config = dict(
    vocab_size=3257,
    beta1=0.95,
    seq_len=512,
)
Each number is 128 + 32 x the weight over its row's rms, rounded and kept within 0 to 255. Layers, rows and columns count from 0. Numbers have three digits each. The size before them is the row's rms in percent of the matrix's.

# layer 8 attention output, 256x256, rms 0.116, rows 109-217, columns 128-255
104:112152123080139118120118138188111125165129151090146085126167134174169162125104179179113159106188076069106134099101090135146119124148161144124121153075096161173125116139092097157107201129106145095109095178129120125103113123136142142179160162116150139119119120142119079139138101147119135143113113165182116113102046123113155113107143124090075136165134132063069129068167194110123172048084
098:108152176150122117150123135102117168028088176139088160125142112157139137127177100151127118150096115111141093053157043113148150112193149181133121164083089086068164133115148140150127120126090128173089114142164071146130117126145164168108132108130208141097113147135134113116147127122181128163151110123125136161089101101177101155128162139138064126141155125129124143112184079099136104107201
104:128183159156089142127047111091138163167087086143177120146144120152157131100109134112160170102134113172136157098090087182122086098142161197143101168099166076075125073124191134138147173119144110099072187127099154089196097093140140063136118154171082140163149173170164158193162117124159125107152084117166126120077104125206149129181141086161156118095127107116106135149089137110135157113147
103:104166113167144099137216137128142120079114081108153213125074091097080157121144161111183158143070108129068107177104079078139164151178179164066182115115106203186155175129114134165180131119166151123160119134053143151144122195114095160154180138132120145137122055161166133086145114105129116086126104178110142138128105162127132113120134121102083110173146117123137136108095160105156103100148
098:125096138120160143148108178117155117098113146185101067158141162138150174133115083163108098132126108121157159137177125119174071102177141186192107157154051107118098107135079112137152063040111147109113144139105189121134208087095074075125130136105125159121113144149082135123129126109144136125121128090073151123145091100165157147149158112158130129138152119155132125103150146069132130063095
107:141103078128111131148118141111169092073116126091161108147121121125164082205093145133085134129095054158116131092133087131107157152150119105143119162117159099097136106076139066114106143087099119151162195103078098153146113167138089078147122168162121186106109097126089151107132165112082126148114111128127065116155129097073141154077055162179150179094139156109165123097190128117162125099107
101:154078118138102083192166153145124058107105163143049159117167162126107166136142087147149145122115168158087120150111156099193088143160147147110228086191150138157121066162135073136140117164151130160131168114080172117102200112156088120117102167157165125125144143132157132107112146136155092148166092095164056059134096125139165070124094108137136173103189139122118200118077118156207119184136
105:096112188093091126123156178087099169238136132149116093123114152136155131166182135147168150109134108142110155126216151086121091165152134131149135167095141133150120142139144202109109120139121110085051171128148107149148136150059084093091145102139158105109112111114096117132120113155091118158183113111119091106159115152178109155099177128188149078120122117115126156147111127157117127166110
092:111115110118104134166150132140146131164063131118122163153150132146105146111140173175117105147099136128172097135122107087097136110135108127186081142102090132151154136184102174136073099096174151173087139126137094143129128152045104124112106145066128139180165163166205103076153095142150151102122166174133186162139088142152158145138128139082141158132154109179202118160129144054195120133113
097:120132112127061176122135147081192171066172164179127104126169137153093192134159170102170089113125107145124147151116113090119175096131114122149122101132207145166159161097137110110150142138089061137125103128129198172135120117118159127121157139162123124204143090040100121073117217106155131149140132145129104071093154123091126082088081132168092076132102147112100082115134145134124215151183
093:122121149183127119137111153167140123153153153106131175111109103131097088134111136146099170138118156152065135132148171162081092241071126188121122173130181129127110103132157113186078094113099127099115134105135121142051113142104160088155088109088131166191158135128125053125069125108076144115152116082078173146104065126131100115133091084117089088140165177136162172165092092167105123158083
107:158134102072152051196114151103133149221151097112097147156121174154146135108080032179135156152189097077084151127103095171162133212111155065119162172126166109086075073144171166135164168089048049105132140153127200102136101125153158076174159119117158133103114136099119118129126132118153105108142159147153136137142144111139172153140118149150129081163110121112092135106095154084112088133150
107:147113187142080078122116097153091146164118129122175126149103159127186082155146118098165130125100120167135105151132119113162180191062115064167130132122141095108132078144120099146126141151088105070195094076093047116146146115154137122119073173176152091092135139113140131120159174177101089062130136092143180098104147141114138095138090101083138138148142145126181172100175119121191156141149
106:133151119128121148142154078127083106133130132174132140139054150105118080073133132126125135180140129146088127056139106147152146095087125108058092131144100096145102093137165141057162107176115145077147141104100058142146073178096155166178215082106138186164164170163130120104128074120134163125141136174115111111111117118114148132157121118033159166116123175153150091104095144059121138163121
093:081103115103129141111061144135144204175180115142174129115111104093108153157181135168157140074167125108069109180113110124120124154047158159146107145081175135089097174106145099182116163092166148134144119137188151058128086109136148093118102154059165145075157081162104134093090179179111151126148104137100122137108170134104138137133084103191148130096125093117055123165146122111111156132158
090:107097160101118081185094126191173179100155108149142116147110099123109155157122119140101161102148158126092170150124115165092199189195151116161101225096088139133191077173172176153155135113113110085120108158158138135113130096138174131107161145111131152130154145160140117110153120147144140212138090134124108208118101184216121110106100118138121164152188142127139103089123157123160182108123
106:141115165139128083149121109099097144064116097141142160112104169173110150126129166130097070122117138127135126151169153118112114119089129157171125155123091140149112143100163179082157145091099137136172100122199134094158150080146141137135147122176100155147117127133086141140108055124093135173173183170170121169185123142202112049129097113145185109122177093114099157041134107087144141115071
110:144161140083101147154159095116101151153128081122137163129127117185095078164079160102105162041166109133120122095082119088122175173168222160168158151173077085106055061119086148126113175154139172141031132147137118115121120135105097105117123116111128073085132113146153121173157130131099145070119109083116151113136197107131095119146160168121086116113066122096120120185125156108169128155132
098:088125122200097117125101148182121153134202101083130093081146168121154137102146071145128175109159107146146135129121176100134115091123061163182163089148145232103177115090134120212113070092150122128098134073127092134160144138134122207171182145149106181118123172133141121082145167133069139147203167134084102143141190162161121112108116143133157121071148158115148098218069083159095053130090
103:163136072198087175158125124094081119117137119077028096148113169109166146112145105082143105167205161183124113144082164049135168141139174157132111112116134148103103168110183094080129180184118113088158166069155074159128123143116169066106126155153143119123134181099139145091105140168129141119186137083137082136098187104131071169128145144176116174152172139081142132152153136142083103138090
099:162060103151119133117112175112111133117146147145107118181108123106194115131145127128216145138078128140116121132128110133148127117095101163104169158100114111116162104155176135141161091119122170102161129177136067112137143086120051127154166135179157103111144185118151118151140144118106160105086129177152198152136124109136159138203147123111189097155102119148108190122150115119168127148113
107:098143105201181126102155105171142113181095091144152121107158164081098091143096144119093122193150091125196169170120093162093094089115153116074170137106200171128142124180120165071161114126112105165112174131220144162107110139152165120122075142137137111146139172121115173167143082111138122129162100122135100080164122080112151116080153122120114133104105134119110142123140127166127106165101
096:061149099110121101089099113132170111096142114071121119126111146150187152124143126099167116157124106090110144120078135166065103089083127158122117130078041161114156076085122161141179110118121059124155103194156118171121162207070102125090082144110113145131167116093156152122130100169130118152048146193089086095174178147157169165138148175086108150165086127082155139141103137138161160134108
091:068139145145070074148153141134069143167120123144176111124148145154088127035193066159125106122100128084160158071086125149118145079129153131142112171095108146153128098177149137079154142127093094099109115116153113088111160110123141136213121108046105100108184102151181143209134091153095115102096151185086118112075105075099106141109173087103115160151142175101136101162121198126111126117148
104:169114151096173087129174093109138180155141155128093036175111171152190143105122148155145103101138125158161142119165162150143113132102180151164175139163178068149137103144107173149142172120137149152126105102126149136185150129105134086125086140104151141122189074164142177114117058143118113157115134110115139113149150153120103139163157093124180073170137118140178087127123151124161171112145
085:121180112169087129130079109128145099110092075100133106087111228160105168137116120088127158153065105151094149186158153138149155130099160103113127055150198115116144102109108110119127166130131116108171104071133153148144133163078115142110097154175116135134170135106111106132096128078173145044106199156139123150138169162183158153115127135139155070118090087156190115108166146129111172116165
109:136173112097121113100085107130083062140115188154122190101082113065120159115095124170093127123177116179098106163167153164070110154133109092182132060088115151139174086139108068128159139105127174098096119172137082098128143111078092146090129104072135094059068156098110098185154100150131137164107184143130168152127091096142133135155154148122086145136089117055140141128175166134104072147114
108:163115118096087087083042121102132113205118123083086125144117117132146120158097111069143170108142156065153125077031102191111180142087162092116110155154159125155128097110064096143140194126129207119085134181151100176155167154136172134154192128158136172090113153146089113099137146101154134093140160156181154166164136147109131148159177129115117115049171174112123131163128184135152126120127
094:124129217142106143143142108159121101176105114090124145163119184135192107154106114121182133097085138152105181128162116160116154074126190169082129116121157078118115138131155140082194112087135166180159191140108168129140125178131126102124115086157138148112174165090115104083132127104083091120168113113126101111196142109117092052151123177112118123122073095120091144123103163129103110148105
099:050131137132190115154157106091066108152081072138192110047103163119183176141146106186122202083144130134117157138134139118104191103152155083108123178138160079134151132114102142159137137090103165166194034144103143132176152142111129103144192144142141124150168102157083127094118130166117128126154076180148144186128141130120114093088133132126146090115162110141159089146101196131104162149131
097:195080087103102135136125183156124133141155180151137187147107114130136156133142155090115097192084122079074075127151089191078106098114110140095184084125123123149132149161165131170152125171079094114101155175101147136110110134073138099158117104126137179127126128088134098076109156148126082106159072163086095085112129076118121157099143098125148118102091101145138158080074084139102141125096
109:179203135152147102151173139100179082160112172088098153119160116205134136089106140144109103158142114129073122117136102180125157142127171100098147100112066136128131064149103205151140112187123066117092134067075136153140063129118209123135096166124144139156103085169112141085133159101119143129168086129082146109131184209117067073128180136072088111090132113110128098088153130099148144151116
091:101140115204145117150156129132146091149154135117143177142165055019124169120116080167141140088111194119122103116067124124097098149133134084057158154093102178161120139075093129185155084088155164133090156152193089122129139154150102093105147156109101093097169167108163164159101169106115097186151108136100129146147098118151171118100180153103152157110107108106131074150147131130132137180078
098:085155188161125109114147141179156105119134119122188098119071099111074182137158091091147155085110139175094073073101119124068191119100096113132144170081139099110172156089131109134100129103113073116123136124118130119106047119135175105118131159131146072219170142105159100122162167162105126126147146136150120108141137141152100082125132106133143074131167059111134164161119184104139153133094
094:089121136128122085104106083113050159033123083121114155137106122169133159081128155140157212155136126108119145073122113141178113187160134056132117171107127191147081138155192144116128153106124168097154089117131104134094144125164099121137139121093141170192116206140154129143103138118125128117126115177095085128105130140108109078114112117092080103158129166101117097089206101134099151138126
102:155141172126120166089098104113179135121119172117090176181115141159084071116126111112087111148120124128127173093172156103127133095179067130118160149139162132150165148111100129097114164139103178073157117114116126098127134082187122125121159149135121154145134147101115145108125169139137117104150079115145075133100119105109171136115138149118139110143112165131181129142151130095161122091094
101:133101190128165107165145132074184163115122134110152082119147187117128090165156196136145153072104181127131115122113132074134139121091203164147113123152116117141068142111213138091069153106115140138150109151152116144103111153071163063092124163096111153126166160123083132074068129145120142090113150159170135118165135130121107096076160125146162167075131128170141086133118211128154094092064
105:105175092131118122126103152132142155148089218125135120184125153171231115121126162140080139107098162127096149074119118177081121124159104133140154144143145063144162127119165181145136105064090183090139103135150139122099169091128126149097154127096153147218164140084143130130117133139153058124121127112126117140136134168080105107111088160130133121123161140067135118104128094145184146129120
086:147121111138119116127105101155104029123093137196077143142088133148081101190140139172144097142101109122147172142167099093081183169171138142175154092183148157162087106112093054100162097106084157119174091095128104142127083097160196205150167095122122156159158098114125156157110133157158138167149094082196075137131089133136108151073101089108141159157138116145100091177174196192156147111131
100:088091119166045093109144034155127108120094120140212169074145098130078104164110105100089132131158109158093167132120083084135132163125093083123088146085115150126146144105116133138161117139137082153077126142132119141178102155148134118169126114145226136195206135125134089108174147128121148086165111124147083120099127134119119135132092164095115120116078072074082110142116064128153114095155
097:120161145110166093170138092129177092140126110088092166127149062145101147130115142098102189088126179145142123108135115142163169113110168164103090183098144155163168147164073043157141122120127186139181106138108095121128125189109161121203187135122104104177127093144121112142147092148116169142124137133097162106133156148136176088149065151130080075121196168136131177075142150147169132191072
096:185104150088102117129177112138175159174109203130097155176124159146110212143127075115149135147167153119139116093087150174159122085133139102109138132171135075122160066146128114120130171161086175144147138168089146182058136122160143116135151128124104111145138117202108168145128154113126131212134143145148125156114081126118190143158186071110138130141213189159087128128121148126143139192215
096:114113151162107101163182107208156166072141123044085148131149170158062143067147097113109178107063161105132117113210192136175088141159107139147166114129188150100101168071150171169079099157073178111105140164140103134120174132144096141151098209188094182176146130119147115116148120103100136179190122113111123120175150175124142105142102125137163122120131125108094123128075160183141208174077
099:130160127042125106078164176085182140081108117098082153074130144114130151111052133137122094052131109151106151124146134103155146108189136146149128079046101193151162112113079090102128156094094153178140124114111163067134121133089117134161101138111158212163189126144173087149144180116111109141121076173099150098109148098083070133119158183113158121145100129076078126149141164080173126135115
103:151120129110158104076157103166148115127079143183084115110111145139147126142121159070106089104184129116131146158124094220163144103168121164120157088102127106113152199174137144116093090179118064071162118163137086099121114048133152186175132137164103103124148161079146128101112127056150146086102176122135128071061141129169148138105152090142099094069136128115157095080133113170151087166175
100:150141131119122142129128140124104127124163147142178119127193182125142148141191123194137084134114088182209138125173110143136083108141135188136108074153186125152167143117112080074147094106093083113097104075087132076175075172176099154079142076144099134102094140174153138170122165133140104125088123103121133133065138122126091183096111069128089090112116089134070090102117161152107178155124
081:068170175148133144163108145187077204124110130135116154136109102073135113136106150129141157144172152164136138096136161061155073175082126166114124131060078097148183113109116140117155113167113149118142154170148116118109191125131131123126061130120087132087139158102113151087159183158204144156077116127128165141076125169144172098062143118155158119103197154100106179156116125051150106201103
099:152127182141142114154150118089142068114073164093156167118088131156091122063147159158123073165067121158159134138116141119094168148155104144141159167180075146127133122134148196106116124119109164129105147131126122169149135130168162100147082157118147145151221169136138152126105161107173107141110082125125156103098090141103128140101127131152091136097119152118132097193111161095089150127124
099:174047146128102088119104112125074130200114111122150164133122131144143099128127117123122092151131159184120103145117067129145149162083154147087175123131162125155080123133118081140088170156196117136142149182131131135081053113154147113063095102129124077147083119116160144097127119205135154151177141138114155111075162119082137122160164107177149111127105051154153115068114131145122123081082
106:148090098121121132097133162140093195148183124104094114087101119165099096139079080194118151158153126131100139088140168185181164131108114122120156129137155132085176098081120132099131186127096100138146143168169160128160148085118122142100158087175177141135111091151113102159153177146133126165122101141054093156141109180069124192153131116109111123133175204109154144133117114112069143175141
100:177133150094096102134109135134056112144144129136163128175100141161168105130181127135134116161130119141089154174106112165187102197133103106137167146106146131124119142126133176074105129127130166090125122195109098128092103096183091107084187112130144167156184171124144160132144104134125111109118077131144098109124194166083127123119123165128125130175183155087143134123128090163106116135097
112:162138200129064170044164093098072126119090206157111134140184076162081166112129089133190087097140131180120164177114155056136136145135111138115157071142175132127141180132120094122116130192150124156107099117175130167141185123164165110142090153079179110173098094146131127052081099119192085171143150145119133114075140129100159115092157089146108140095114163149165141165125082152110103130158
101:185116081111106091156115180143088081123183117186128150107113157148100112104099094055127125046137154159112108148143095177154091147104107194070123106099166101153134132122105116156160102120124100107132143166206131098115095147144120153103135158108109099107113119111171113157132099112104105179162075128127086134101122138118116076139110127153124102146148121084143152118109161167135149184203
097:108133084125119161149175145076138147114127139095143133175102137146114122171152117112142107085136134167130103112078133134140075094142170152096066106121114089151099198126120180114121087130146132102105119098108136124085150127131150101089128162118155116082133087133130141119089167190079136127181120123096149104086138101130091130098092161156153098137143089100110196187118192122128108142185
093:100155141109099114076138166123134109124075128118112149090102080216103054136157196103101104093124073084156065171133101115135085148114171092122054151164131159122136182196181160151087111155137076115174159166148146104120097109113148159149130149141092108135161138073142132172150153134176138140142113125142107137151171137122125134139123141079076167165107128133093190147155187210108113208119
108:093069128124115209059155142079104138116127140081094130166078147115115078133120186066128123150170123107168114157130140078123077141116106117129125143110184152134187127090181157086127145158163098061170127157114095144090113168083135126169128098155105133117096111052076119162121170093110061083163133142096158102077120145123104137136072120073144132097063095099108098134112120157141087120164
091:184132195132078171148192130115088121145120132135118123078113108137095115127150154093166140121164179201112136131136118066116129121134152135128082165166073162129120154162078170147101163183108126140181140142092106169145186114017072119154155164160132142125092146089157088141171199120154122066097087137105147111136132050139152100132062146178126194143084155173139076145117147082100078126134
092:149160159080091137239105176133161108181096142096182096162124140117200123121087077076081129136145158078175136150111149202118112047102117108125104107119135152100060165103150095154126153108072110161096113135074090114069129109169161116100115105087153121128148165161165130094117151113165124104135089163059208140116092145118137183103110177140085163119136141165164085147139091087130115137159
095:117115131109138147137134139163110193147126148141188152131144146129092182083125105133115222156108132105119160166129106210115085124073149110117156143156103091073147171103094157133146129102122107076116104087195123105119122154126104177107107034092087133114123179132122164181104104080092119165100128196153160123145145104099104146166072120112126084166136094120147148151090095084133121131135
104:134117144127053184171060154079064098126147092133127103158117166131136113187131125144095165145147102129099158094157125161220114138109093156084049164149156082114105146090182112038122108132133093159063196130114092152127112135117092117133107109125136122161143116142157150074139126144138154141140126168113124130154144132081148170121175122145110074141132129159135138145180117088112149077121
097:102127148082083085081114071121178159137175130143122088140166174141179126103125172084123123113136114124105138107061153146140141097129095119117133148142180175121112096114162065085117091147155155107085139170139102143118057186111145148163169131085087129113063110116152152160185127181132156112094133144140094121076128133094072106170106083087135060094160109105143137106124156093131163160113
100:139190188132139082080167075131120113098121170080137093124119094131141090165054162164196109131118116152112087123212170067122181136125097116165129098146164100152099126072115115154108094125135128123132112150148081186021154117104131134140105117158161147102081145162120117137130178109133180130048127101171098160125155114134125081136126157121164147152139154164098126127141093130147178128150
115:118079116120155092156163154146125069110088152099096161137065100115122071159135136099112110081141159110159106160156083129123176167061093118126077143092122150145195114062142115123124114088171096151128166125115171128113121132064121166137143081150131092140152053079148058182191177075115085106128077140091124111161126109113158177172138124148086148167092096059088142147090168161075111150186
103:127155081146131088122185086161143053163112145160141167136126146098135140124138138097152122057077150129129138131140075094104182159091100134133114132118176152191117176190092113108118161139146173106084154089147172124136151069143117136122125153117113133094081125073148144114131093120106171104111101066110148109086143177161054117139088083140152128168076143137096135164101109199085143169131
090:175161070104173111121111098095132121031140116118121140118149093137154136131121161120151136131114142144115082134089137141146117131117095123107104100169145113110125106107089102121119111129150230155177079161123177101156159109072148123137091115083161145137118110079138130096099092135127126146118134135123090127061120134125188200063147106125083128094124173137075164098194085140164104052134
096:133132138120141136122080150171121129179047141109154119085134143139118084119109145155077107116131152217146138145081135146109172153149164147101117075212135107066169128114167111112154130090177146118117153128199109143104124183138068124102045113122140155094076174119158117179089089113161081137190118174100078121096099169112171098131139088107059126149123149146172157080079168122152127138149
100:119115147117161114088124150115145146187106150131157133139122146138152063136103141069116137100163088131132139115137142114203089061133104181096117134141143069122113150106178141174112107081146139129196132153135137118124123130106123123097184074127135191170132138168086071155140066101159090134205133152050081107109114083128125120112089157151143173083196097171181108138130135126143175192159
099:128129133054151117112051136065102132109161156147079151143146139132191043151071140115095099163140142130118107088180078169139181098124125056066202112164158096144101101100113117104071116087127112116114086143099148155152119154100095141119118120146127120145099186139096104126102167127175116123117172126162068120123126171163106161140155107117130115097141149132162118134154159139123081115141
095:166124079208130162158130135087145141127135114097151140131111136090007139212102101129155125190143130110117147168118107081122085148073130113107198139095132172119093088136111147140098154123162154155117166173121134144102091094109111090120132144113132116120169121106151130075163183135163097184074133130114116101159203152111094120109141082116096113154095149149127100133119170079139153162100
095:121123130149131089150113116096124125109137196103095081157143134104147118127143155188135071063122151159093183111106121177085124105134154129075127110089140124133134086089094136167129052082116127101101160156130119156155155162136149113125146163182039098110151058183074124175148157136150137083151097170124123109108157100121142122127069133201134166120166137112121129142171112069041156101138
104:155072059125114097145147147137139137159134177167121159103121141107135143163177149114053161126086095145076111153100118162151185141161111168141127116129093079082168108051181073169087112107116146133081180092156130119113086142142125095155106054130129106096142125093167133108182101179130087148168112157099175132122125095090133173151184105185102095097113139094117126157112166112164095169141
113:124102128132122141114137158091190194163073146159097074115121149136097086100117118147134085127172093123132156097116120153148082069069171148093172027127108116138214116082158154086101172120136135170159154124170117125111144197128119143157141157117150174184125112062097131140127100083116125121158127133102208141108105165152144101164112144157161145113154128144121162125114111157133135123148
096:132074095088124106144085084134176095104122093169139158104104091156108103162179164129039158097113127102144123169117114142156149201191091092059119126093153095131170081139089169135130158153174119093139123131112130112179129110086149131141191118088108148160159141115105115067097095176091172086107119139159152086123098122161128114135085116176163147099108072119085131134074126134146162083112
100:077065092119117175101156158113151098089136097101102105122141036085117127129136084102158089138108108080149089129128118057050074135116118138157127167194130130075095135089128148044115117113188102099173139161109106114094125192125145143132162170143092175148115104072175126127139123106125083144109135152145095085175171086197106126108137115147167152138124085164074176125126101162164143082103
095:120122129125126122167113130137195209087202128144105209114166066105154086157164168132106116095092136149098063105098109119143122077095132118144059121093080137147140102206171084139097071117088158178129135087174078079140094132148149164175129113144105095087076092177163087160115167126133127121164153184097088163107128093152167215129157099171148098121110108188116153098114092084147134130172
101:121093099152143153204108081050132148129116115077076159163185079180131113064151097132128140103073161114118119160070167197125135167084131120126102208122105110109154147122128122121126125190121091126105151078181117133088074201146143149074155120151160093136133109075096131095123159165112109030087098127093131104073131105127150163079184156127149184114161152170189189106128095143150169093120
100:163097129119159110076093140125112130137121152120107129123123115092074089097100117139085134177064166141139133128137185124160116116120134124115148154164129146141117132087059081177102114148123159154113122141085110143190132181116049137117143103160144135088156172099151160108204086179150150152153131107127158110128153183158180189188134084122114123095095133143115142165116157115137102142141
100:144177163139164115134160169131059149159118168137118116119128152122092102097128140131119143116084135160119111152139196177171136207081082137146120122125121125189141152106158169157085173130141108090138149072137131115139035156173108163142190101137109105124110170110142145099123146028068163127164101124105129128061120082101112158139113139099142121115079093142075163148069182101173140083084
098:120127118150161099142222119113067118137142165108154176160096123099164125076157191142111215198104136120060119137189111211140130155111148162121129154117130126127157110123111154148142065157071124139166108140126166107166181110136216100162119109127167144100143131126127102121139116149128105159122106126146102082146138115108101100116140097132142111119175109103144076172147137138132157166146
098:119102139100086171080108129034129124110175118118099041137112183048126127121184179115165091102148107105170085101116155121196148128145106132125109078146158163145159113125131060060117135211153156125102113126100113131162115109076087087072118089138132103132145110194118139104172119128149177177164063131133106117137147102092160145124143150179092127089130141098132167175145103172132144136107
093:088147125111140086127146102185184119143091112140125094175102097128098167119106098138146124067074139139170138075108075081176137175203130089135163098104129140100142114134090203118160111119161104157171148139110168112165159116128109153151137096142089080142124068105159059161151087066110098117159118163135152135061109149147150156121113105169159105167138127073078153102142147134116181084101
096:157181132181084180116160152195090108155073121059113159134148122123116116092127066104118092176188178117158065152163156159143130085104140143161115124143191147132152111079163105111143095132109181106153112064097106115144134110102144136138141046097156197165133110167184131116063072176124078159119181157088174110122128199149118141134109092100113125140128177151108114136107138129131059123104
100:074129082126128099147055072161121129130079072140070062116096122086074156181145094134114156163109156095139131132129114191148178131115062122129068135146157162144185059161076074156114115084147131151131156157186098087161112102092077122136104160130138112142105150099156131141148136147161144146101186160153087058180171151090115122180177146115110130120110093164145109167106137109146107144141
106:115135151169143098071137128102085135090140094216134130106142099106110162172110171101107128126119163188102125141156123019120113115176144094086174103166120163126156179124127169123134141099149150139183100138121060108068170208141073190071134159134132092178122156122113115158179234195109108108134125102099069107165134196106092129049046131091115203154103170128126100120116130111171135157106
097:134070140112074187140084195192150123148100123149136119125169118145112165132108071123117221124149062145085107085204048140132114089185111095113162132128124113094087125198102162135126088154122101065083114124109083140120108087127119131136163065196155097168157129097123177069159142126158138164152131145122149133123114150130075144126126160123099176115146043069145115151110119104103150086177
101:148088134107188129107155116133151213127136163140068109102164136204155118171097170116049103070162134155109149102123123091155105126097129154107064125100148107123154119138153106153075178110118164171169097167065082126203135144088140114116132127147159121166093170139099123114156112080162094104065156129098180124085110072069108200173158153128138057137131075169149117130168098083101118136074
094:132127097166089120125119101101156143111149110178192144117136138145116153158110154118122116117170050116093150235122120086129136117119138165124127062160132136069156175090123099139094132152091183136168070097149126130127086107075202085151155126143179139107121107093117095121114144054184165102116136110103085132179189113080150079118106153120078151172139168117113132069124139138137089116160
101:109125110119171138083087121081081099106140181152138115148137155059080111116107134126117109116092114175137093123134131169146129105100143074110094122098133112159099162149171183083142124108162137111072161098054065167129140165201131104059156122140132138112141074197110115069059138071110082143119144093126131109132088168131118132134067121119147118124105122098073160112109127092137106128103
095:123066124140083114105127170092053121109120136154134147145190157155201152155133166096124096119124089096146093176146101085139079146137165177085120160102156118123149213102156092090114110158124159140115141193125178062096145121138104121127084185166106112089104139117140103123144147079162084152113154132141127123174171143107145076157147130096123197136164145196120141132118139148100142172082
101:035109135159219174156122138118157142104123025172154146107186136128146134167125122126144138118081160153125127110116127152158054058129139170116088105162071144124138165101128124164104076098119138130130082076082126097121125088180119103170079112097139180179112130166110136077065052129133166126096144127138111084121108202191162096100116104155098123167171150158170138079166162164099158131099
102:156066106175093132159138100112083155108094153132105172122120105157137117110176137133143092178173126079114131126128112142134159178133133093111154120112120115158129154095166209115166104165119083068112123165173067116095113181127106092149121129141147157133098190118124191105122103142165046143059146142105108104100085138088090093137066091151125138124148141093131136146065128135115173086124
090:107117153136131128089115096089098107117078134138159157151123121111101131104123151193106131181082133117130143189106123176155147091120152151136159140179171078185158140171129131165166118158100165131149131155147120122126137095173111109106135091125091124078099186122147141170168097121125171188118169081179140122169125078152151137148164139166092137154106172100155141161132172074142090134126
107:074118085077127130121090072083185137078099125119123099129119107173105100114163150157153078145139119143108094124100124164211119149079202177126116121167102135129092083129182179176090114152146117180060160162094160064115132054179108100120142083129089135139200051160116081104138158148163144145117155132117085098115150117108156166099135090132107148128126168139119095109188136101104154087149
112:137086106127114138107177125119110101113135149107158084114125162117126152106145086122114084168095124076044143156145078139120147110079079121093127070128174097133108167131138176134146087096141113109133107093050114101146101175148154163089134140148114115188173145116186116107096139106125113171108129150149124078114120124120139133119116088144181169095145106163132109127179168133138155166170
099:177127114168108098130053140159063044127067143083068117105046142192133077115145112142170168163124154129083165123083126132116101143156176127110096138129165149086130124164081120132140116082085107157172142153117094139097123109121162113167150181094093093154153098131151134112156174141121072144155086192109097153120125085152133107076156058150120129118141124159120188139151116111149134137119
099:157150147120165116132112109077092077184108113124104089180126140137114211101073167107116140111183056112103107086094116150179169125115126164143168171123167112147158087183101114161109143202088147124107116132160125110129141127142134185129127103142166122149112129136096102118087145114160134142127104152144129151151091132104150122134153094075168136123235143116110128080112147119112182127076
103:111127109113136137110103097135142165103106120145229166106110108152079081131192102101143134154062168148169116099089104181151118153159094154154110115109124073130117128115112142139147088128092134070150080147102125115081098152085120115173137133148166174144194131118102175083088141133117080149054112148160120158129088141088116125114123177047150140113088103132172135055087106141075183152130
094:095146088168168141125183195151148136137080184146154155190094111167154137147179101192152073172138096148150140152152146110147100157100135135147156144171075136173092130081073138150109143038148071161102105128141100098142121097123140113075137138081192085110133082197108066127065139170167156155135123139126148131124115173109161123077142151152127189096151112137130140121135129120125144038102
094:153093152120033098089130175114055157087144145173112170116133176118127112113083142153080109142115156163085149110169063073099144151141094137168125127088145138103132153117114159108113168123132132117094139151157128144066108146142107113105116169163124083137164105103224146136158144121104125141149113187068168205119166101092117081136056147147110140072204094153195107146130123127123153142181
108:141136156153149156147116103100182197063118127104082146149099114121090109175133110079107089106149137103171146138029142063124170063132158113133080161182098131111111078193168154108113176140136159124111045128149181070103125185151142156140172147159118090127140144128087096131108193095168164157174135094105153164126174127088121088126134150128150134135134064148168162099152169148191123136156
099:132128180132137170157115138111131143073136117113067080103130168151109141131161139177152157104140140165087147111128136105144125079166151058080135111141048136118170103129082153166134145110124169169101140127144050126068136192130126107133081141131088151085122081153169152148125114101142117103169065130106124113148150105063161157120160113092116132054112163099169076146127163167110103151121
100:131134150137103092095124135095105130080096157187080112108120165089102118161058082127156101143104136107057097062152134144152117150164109088142180088088128146124052146144149158161126088126114112088137151109086146101148173134088134132157037112091145178100155131185168164105100093130204126055099115197153139116201103119111155153115160076118148145123165100119131131136089153106168131141149
100:149083152190111130084152109165079139122153141144128145088093156113121038145177171113094087122141174141114190064112201105147184130141131145143136156139162094176102152122176118137118071134140190108071133106160107117094148117148122145161086203154157126118176134118180130096128070115114118113087107106107158146145146126109145183184197098087149137093147134117063135102147138125112123089142
107:139117111070094141134172122168113153115161097167128097169149162157089107093149115034143189160175142160152175037130090127184124117176105157152182123096138105104104121177121133129114109175180085128142072115135122081070158129153126115081115126194073145106104078147119180186154087098152113163159041148113120177170144106139145144136094110115122126142151166097192169109135147170089151134083
101:095113138206127161080077109176092102121131140128124139119097148189152075088161100136135093097076148145153176122122131142102135109135058137131111130139190101157095156096090081089087173087041153118189114101096111174108121157112175144164071154159180093128124117143096117085113121181158085088091167107063142177124102124086137103089122203198118195149140175150134131146105103156151080129145
107:069123135129114120067183136151121148176092134139174170141105120121124133128144157183133186159127105148147178136122192109100057090122086070095148164098129085097121077149102168111144158102154158126139149089108181197176132137154136147136092106126110098160134164136164220152101200113122146130114162173096189125163110194099161115106114167108114198140104103153110152107048099110120085108127
104:155136152139124149126125108120195155120143174142081086103131147119125039207166175097142172135158139097150144082138121147117158098099135153113122154189188031136160125111149110030112126124188115161167137079204151195120122116131165077145087154128124171144142136141134111101105101086119058136116098114138205149186121135115151105094145168132059153063136130104174172097109141155168150141095
101:161187151085153158106102146104111099139074125093110155111172111142157113121125094135150105114114133169138096167180146135135116148158121078078090157133141156096057090147138202115127130125113136084099073104077161117160160143111173102157106080157168128120123118114168153106112188161193181137122145113120106158070166126128128089127140158159070156156098107105072124154123115147129143063180
097:141099121100154117110128114130168104107137104108130140141086074137142124137128153113117158085171130078134133144108140096182171098135174157140076098172127129108128132122148135095155170149095132186110111088104105174177103135107130074081103093139144134115149113085097125137133121125144123156115117080107050125138114117078098157063120184177136148064100165147114156132163144157189087114118